{
  "norm": "rmsnorm",
  "qk_norm": true,
  "attn_scale": 0.125,
  "bias": "qkv",
  "init_std_up": 0.0709,
  "optimizer": "muon_variant",
  "beta1": 0.95,
  "weight_decay": 0.043,
  "lr_head": 0.00649,
  "doc_mask": true
}
Each number is 200 + 40 x the weight over its row's rms, rounded and kept within 0 to 999. Layers, rows and columns count from 0. The size before them is the row's rms in percent of the matrix's.

# layer 8 attention value, 128x96, rms 0.203, rows 97-127, columns 0-95
089,225,143,255,241,197,229,251,235,162,184,170,187,168,179,179,181,185,249,199,193,168,154,179,186,202,141,259,212,280,196,159,233,225,182,139,271,239,250,196,235,274,262,183,218,113,174,237,185,236,154,173,197,196,201,165,152,190,149,272,204,154,228,252,209,166,235,208,192,312,194,240,125,171,178,116,187,145,182,212,230,174,159,150,141,207,189,202,186,196,198,258,181,221,217,126,252
091,213,128,179,151,184,180,201,167,233,186,250,211,173,211,189,194,139,209,130,147,199,177,220,253,266,130,164,157,216,240,199,233,275,237,180,209,230,177,218,147,283,187,198,173,206,173,152,237,214,155,227,188,230,167,209,244,159,248,203,174,201,256,222,218,205,216,179,167,171,312,255,152,242,170,245,174,175,224,222,160,189,222,269,178,254,217,254,176,306,97,195,252,212,222,166,184
102,157,238,136,143,202,261,251,198,270,274,222,268,238,161,201,193,259,212,133,183,186,247,189,181,233,201,198,154,201,187,188,248,234,212,193,203,134,179,132,188,230,220,163,250,164,183,192,82,160,196,265,250,144,200,219,157,264,145,181,240,176,188,212,186,141,233,186,160,199,260,186,166,252,144,183,167,192,204,138,201,196,195,267,209,257,249,167,172,275,223,234,209,188,197,229,150
080,238,138,222,228,256,134,213,194,208,213,208,223,194,175,215,237,210,252,205,156,140,160,240,185,239,268,197,227,131,249,207,252,207,208,191,202,168,162,141,289,172,147,95,221,257,179,188,169,168,185,209,129,209,128,199,194,218,223,224,208,187,175,204,205,210,170,230,179,143,245,161,248,177,122,162,189,206,216,214,226,157,212,86,220,202,232,214,130,149,269,118,231,233,211,225,224
086,180,165,172,281,158,213,231,220,208,220,87,261,245,161,175,229,162,161,246,215,282,258,174,161,249,157,193,245,147,204,250,204,190,137,181,252,186,263,159,247,197,189,230,277,168,194,199,214,203,244,191,210,177,216,255,156,192,236,211,236,201,213,134,151,204,260,227,232,123,252,168,226,217,162,197,236,229,162,186,279,265,243,265,214,227,162,192,184,275,156,198,194,175,187,221,197
099,249,178,186,217,229,207,179,203,228,177,225,180,250,196,191,217,184,122,150,180,176,280,198,156,198,269,251,245,196,187,234,194,211,147,221,131,203,323,174,275,216,180,265,233,214,203,156,183,175,226,179,240,207,98,214,208,202,200,181,162,223,172,300,170,169,253,140,215,190,227,266,147,212,153,216,193,256,216,213,164,235,237,139,127,209,242,142,248,195,194,213,214,225,182,250,150
086,189,222,181,191,217,236,215,205,256,215,318,147,262,189,136,182,199,216,179,144,131,227,170,288,167,236,172,219,225,171,164,219,224,221,225,178,264,232,144,173,139,145,158,223,184,275,159,177,170,232,139,178,164,204,251,133,200,207,206,147,202,219,214,195,198,259,149,178,177,197,178,248,203,186,133,202,164,167,195,176,205,185,123,79,152,170,193,225,231,130,158,190,181,193,174,213
090,199,138,216,260,166,256,177,187,170,188,194,200,311,231,151,256,210,195,257,178,180,230,226,180,185,122,212,143,222,184,242,198,202,188,172,191,238,207,253,247,55,196,155,201,249,176,195,170,208,232,200,176,121,291,198,234,267,160,224,211,227,122,153,208,200,171,213,189,177,226,204,214,226,101,219,170,165,170,154,214,126,179,208,171,210,211,182,131,238,209,173,217,180,172,205,201
091,258,239,171,156,230,174,253,192,246,255,149,108,184,248,125,168,135,225,246,252,217,187,169,217,221,174,218,213,193,293,215,188,162,203,164,184,190,220,154,182,72,223,166,203,132,171,204,164,206,170,258,171,204,219,249,198,173,187,133,221,214,192,199,222,174,293,282,174,179,230,267,178,152,167,205,253,214,164,199,226,161,189,231,126,235,212,207,179,165,217,187,162,246,180,241,200
090,207,221,204,205,176,175,199,191,170,247,238,228,260,209,173,152,185,228,209,140,220,110,189,204,189,261,174,186,177,169,131,149,223,211,235,203,214,253,227,241,177,218,165,259,255,190,268,183,273,163,210,165,181,254,209,244,203,173,147,185,239,177,224,213,112,152,170,87,138,236,213,196,177,223,186,172,279,284,186,145,189,140,174,210,258,238,172,168,124,245,211,238,180,231,158,166
097,223,185,237,190,170,221,243,231,159,178,262,188,181,229,189,197,262,136,178,290,183,198,206,177,213,238,243,289,142,179,196,172,189,221,148,146,215,257,250,277,207,251,193,197,158,127,208,181,181,201,140,269,152,251,183,212,151,249,200,178,206,225,250,236,206,148,202,135,157,241,231,263,168,129,189,197,244,232,144,210,179,251,124,174,203,209,142,264,195,208,156,160,254,198,149,180
108,164,173,279,137,244,257,232,168,228,163,197,227,172,193,208,170,224,148,194,203,206,201,259,227,123,261,209,226,182,177,286,206,207,255,219,161,176,245,195,114,229,214,275,156,239,244,229,239,239,254,261,136,206,193,221,178,194,160,229,226,207,246,227,197,156,223,223,219,208,198,199,212,165,258,200,237,185,237,316,208,221,190,117,131,235,145,197,258,192,262,214,241,217,171,238,164
105,227,225,178,239,257,167,158,113,204,292,161,186,202,189,248,176,150,201,195,181,221,264,257,284,224,207,140,235,139,237,203,215,217,182,288,211,232,193,187,216,196,220,167,221,152,81,203,201,199,249,203,172,288,211,174,249,192,204,199,229,210,204,208,173,180,253,201,177,169,183,174,197,202,165,195,196,242,276,264,186,179,235,171,167,182,163,100,206,263,183,203,242,194,227,263,126
086,239,251,239,154,207,246,144,200,161,197,262,210,219,171,219,229,253,215,193,187,241,256,118,191,216,194,227,286,191,185,286,198,184,200,218,298,188,196,262,194,187,154,303,186,274,229,186,223,188,190,208,287,164,136,190,216,195,169,160,214,198,152,261,234,129,244,212,238,197,169,225,212,182,209,190,201,221,240,265,223,219,196,210,271,184,171,205,201,137,169,168,133,173,233,115,188
099,170,211,275,218,169,212,180,276,201,185,188,231,226,179,242,134,146,116,227,222,235,136,214,142,135,157,164,187,242,187,182,144,243,203,206,142,143,199,162,153,222,163,211,159,183,180,157,190,202,159,190,200,201,174,168,215,228,255,230,164,281,173,237,265,207,123,89,230,234,144,165,139,223,217,208,171,168,120,233,268,183,192,121,223,167,222,208,204,231,217,218,220,202,191,155,212
091,134,212,166,226,242,276,227,229,227,177,183,267,228,242,224,166,250,150,210,199,172,158,195,222,243,179,194,202,171,170,213,171,187,328,209,209,265,175,226,146,178,188,246,180,152,202,208,151,209,180,226,161,193,267,201,129,172,157,336,141,274,143,182,187,209,161,154,163,163,177,162,200,267,220,224,163,182,197,259,164,183,233,211,221,186,233,204,253,182,227,227,153,181,235,244,243
085,253,200,195,141,249,202,238,266,210,185,150,150,180,239,181,194,222,226,235,247,157,138,229,237,146,186,170,177,192,134,194,143,214,224,215,191,297,124,263,162,160,251,150,162,149,205,252,197,169,236,203,159,185,196,212,229,142,227,172,137,234,210,154,205,240,198,270,214,248,205,238,155,157,182,148,237,175,170,191,111,226,208,250,199,181,256,180,242,149,288,209,171,251,180,240,232
095,238,152,226,128,164,254,187,236,220,179,85,101,188,220,144,199,184,117,230,219,193,240,213,225,156,187,179,258,184,227,215,166,134,230,227,184,172,222,165,162,199,216,165,193,184,150,189,203,176,224,255,184,162,206,226,233,222,194,140,152,149,239,205,196,141,182,151,239,260,161,248,189,211,183,229,226,251,143,154,244,229,268,137,156,194,173,162,139,126,152,193,171,221,136,180,176
090,174,192,190,174,157,189,204,141,245,201,230,184,204,228,150,190,182,235,224,209,193,282,176,213,253,200,145,177,193,270,141,163,255,217,225,232,249,271,256,208,180,238,120,251,264,158,252,214,132,219,246,147,221,198,153,318,115,238,148,142,246,208,194,200,180,227,178,212,156,202,215,186,245,141,219,166,200,220,272,228,202,196,282,167,182,233,141,213,166,252,195,187,213,212,194,166
093,190,209,248,193,192,196,180,164,247,228,156,208,210,190,140,258,116,152,230,162,124,152,243,149,205,308,199,263,173,193,160,178,190,207,200,168,256,157,164,161,220,211,169,182,172,256,193,147,234,248,174,164,200,156,139,145,198,166,102,227,262,207,216,180,141,188,193,148,217,283,187,204,203,140,195,236,247,230,208,188,231,276,220,263,214,249,178,253,228,183,208,218,195,171,259,156
081,202,225,222,193,168,295,199,169,237,169,185,252,117,160,197,155,190,225,250,214,180,217,149,195,254,140,235,126,189,180,197,177,210,199,234,262,210,164,244,181,212,201,218,207,165,193,229,184,258,162,204,215,258,159,202,110,138,267,222,121,210,236,331,252,208,222,146,251,189,228,221,133,172,207,176,158,226,147,205,160,225,180,170,124,222,239,192,232,222,137,182,164,195,173,185,220
090,234,286,205,132,183,253,159,265,221,250,138,202,188,259,162,171,250,153,192,254,239,208,204,250,131,229,243,202,259,160,184,146,193,207,177,228,167,201,242,282,234,136,276,153,202,207,252,191,176,221,254,230,225,239,149,188,132,196,172,152,205,215,253,229,224,248,137,217,177,119,203,156,183,239,235,201,168,206,262,172,202,185,194,201,209,141,161,185,187,199,251,153,223,140,179,252
101,231,186,249,262,175,184,184,150,230,283,217,202,184,160,173,188,191,215,231,234,208,126,194,158,172,268,187,219,202,292,262,203,148,170,170,176,210,233,198,183,257,201,185,156,178,255,183,220,104,225,167,211,220,181,182,212,228,166,203,231,199,192,221,182,220,136,207,294,188,222,249,154,173,131,241,256,238,177,268,247,236,224,173,217,193,192,85,193,235,129,142,136,179,181,197,258
085,162,216,200,239,143,127,202,241,181,161,279,202,192,255,123,191,194,217,213,189,197,201,172,202,183,208,171,216,185,238,163,182,222,231,110,225,106,194,182,170,259,206,210,216,176,164,184,197,184,93,250,177,281,206,199,256,186,262,256,213,109,189,200,219,316,213,152,219,290,208,202,249,163,232,166,224,153,250,224,157,183,172,215,170,242,178,221,242,193,169,158,167,189,199,200,240
091,220,155,163,201,176,193,173,213,165,295,203,204,214,248,221,217,136,183,182,227,135,182,223,215,217,196,236,175,201,204,167,245,203,263,140,164,204,167,213,239,185,154,196,216,124,172,186,249,216,215,172,167,225,82,146,235,293,257,131,192,174,142,217,163,215,220,154,173,215,201,209,203,169,242,192,214,214,154,188,245,181,183,229,221,205,156,187,227,239,87,312,114,203,187,169,202
092,243,277,265,182,206,220,129,186,263,240,176,248,180,162,184,195,217,267,234,222,164,152,209,225,173,227,116,231,211,237,246,169,190,218,180,168,215,136,205,157,163,210,141,204,194,203,289,237,273,180,231,226,178,168,264,199,157,173,171,212,116,165,206,296,158,204,220,200,169,212,165,201,143,270,239,229,203,211,282,196,237,234,148,222,203,175,203,188,156,241,126,154,217,220,250,235
095,195,169,185,212,228,152,141,127,209,235,345,210,207,189,183,250,170,190,190,187,204,166,157,230,213,249,164,217,215,176,153,224,181,203,278,209,201,171,226,188,136,220,215,165,214,197,178,159,151,234,206,137,204,154,130,200,178,172,131,195,208,126,199,186,172,199,186,137,207,181,175,178,200,105,171,150,223,188,202,207,178,217,128,126,188,276,142,231,117,182,136,127,202,177,189,179
074,232,164,215,249,203,244,174,199,179,199,171,183,267,196,257,262,178,132,194,210,94,248,259,211,195,113,238,141,254,228,190,319,214,201,230,152,163,175,187,217,216,174,153,219,211,279,219,246,198,205,220,217,163,151,248,183,170,233,246,192,248,212,236,227,164,242,231,195,156,258,223,105,275,207,237,203,214,180,169,243,155,163,178,202,196,169,148,197,261,159,220,231,204,186,180,240
094,155,189,191,194,210,271,163,126,235,185,232,194,285,155,225,204,137,195,180,252,203,263,179,222,185,192,257,194,201,238,163,220,172,224,217,242,216,156,168,218,177,239,236,197,128,232,208,204,194,154,124,286,163,277,229,275,263,242,217,200,185,208,238,164,213,163,96,270,247,195,211,252,235,158,201,239,216,134,185,264,176,181,183,188,194,156,165,200,200,229,124,156,226,249,180,164
085,257,219,196,166,249,248,213,229,208,170,109,206,201,227,198,236,168,190,234,256,215,157,210,264,163,256,255,243,186,244,185,331,186,146,236,210,150,169,159,241,166,233,200,117,209,192,261,205,222,156,192,215,195,218,210,208,166,212,295,174,245,222,205,229,240,200,169,190,206,258,206,230,257,121,184,177,201,217,297,158,221,167,176,225,174,271,183,229,224,213,150,154,210,206,175,272
086,257,183,252,242,136,256,173,189,240,216,190,154,109,242,261,216,213,167,251,160,231,157,244,225,196,216,210,218,181,250,234,150,204,207,132,229,143,142,175,184,265,235,202,170,228,152,200,187,118,192,185,235,197,254,199,177,218,256,245,201,141,204,249,226,241,218,160,233,236,204,210,218,174,177,195,186,189,248,254,185,227,221,147,214,161,142,154,173,181,155,118,136,205,80,227,240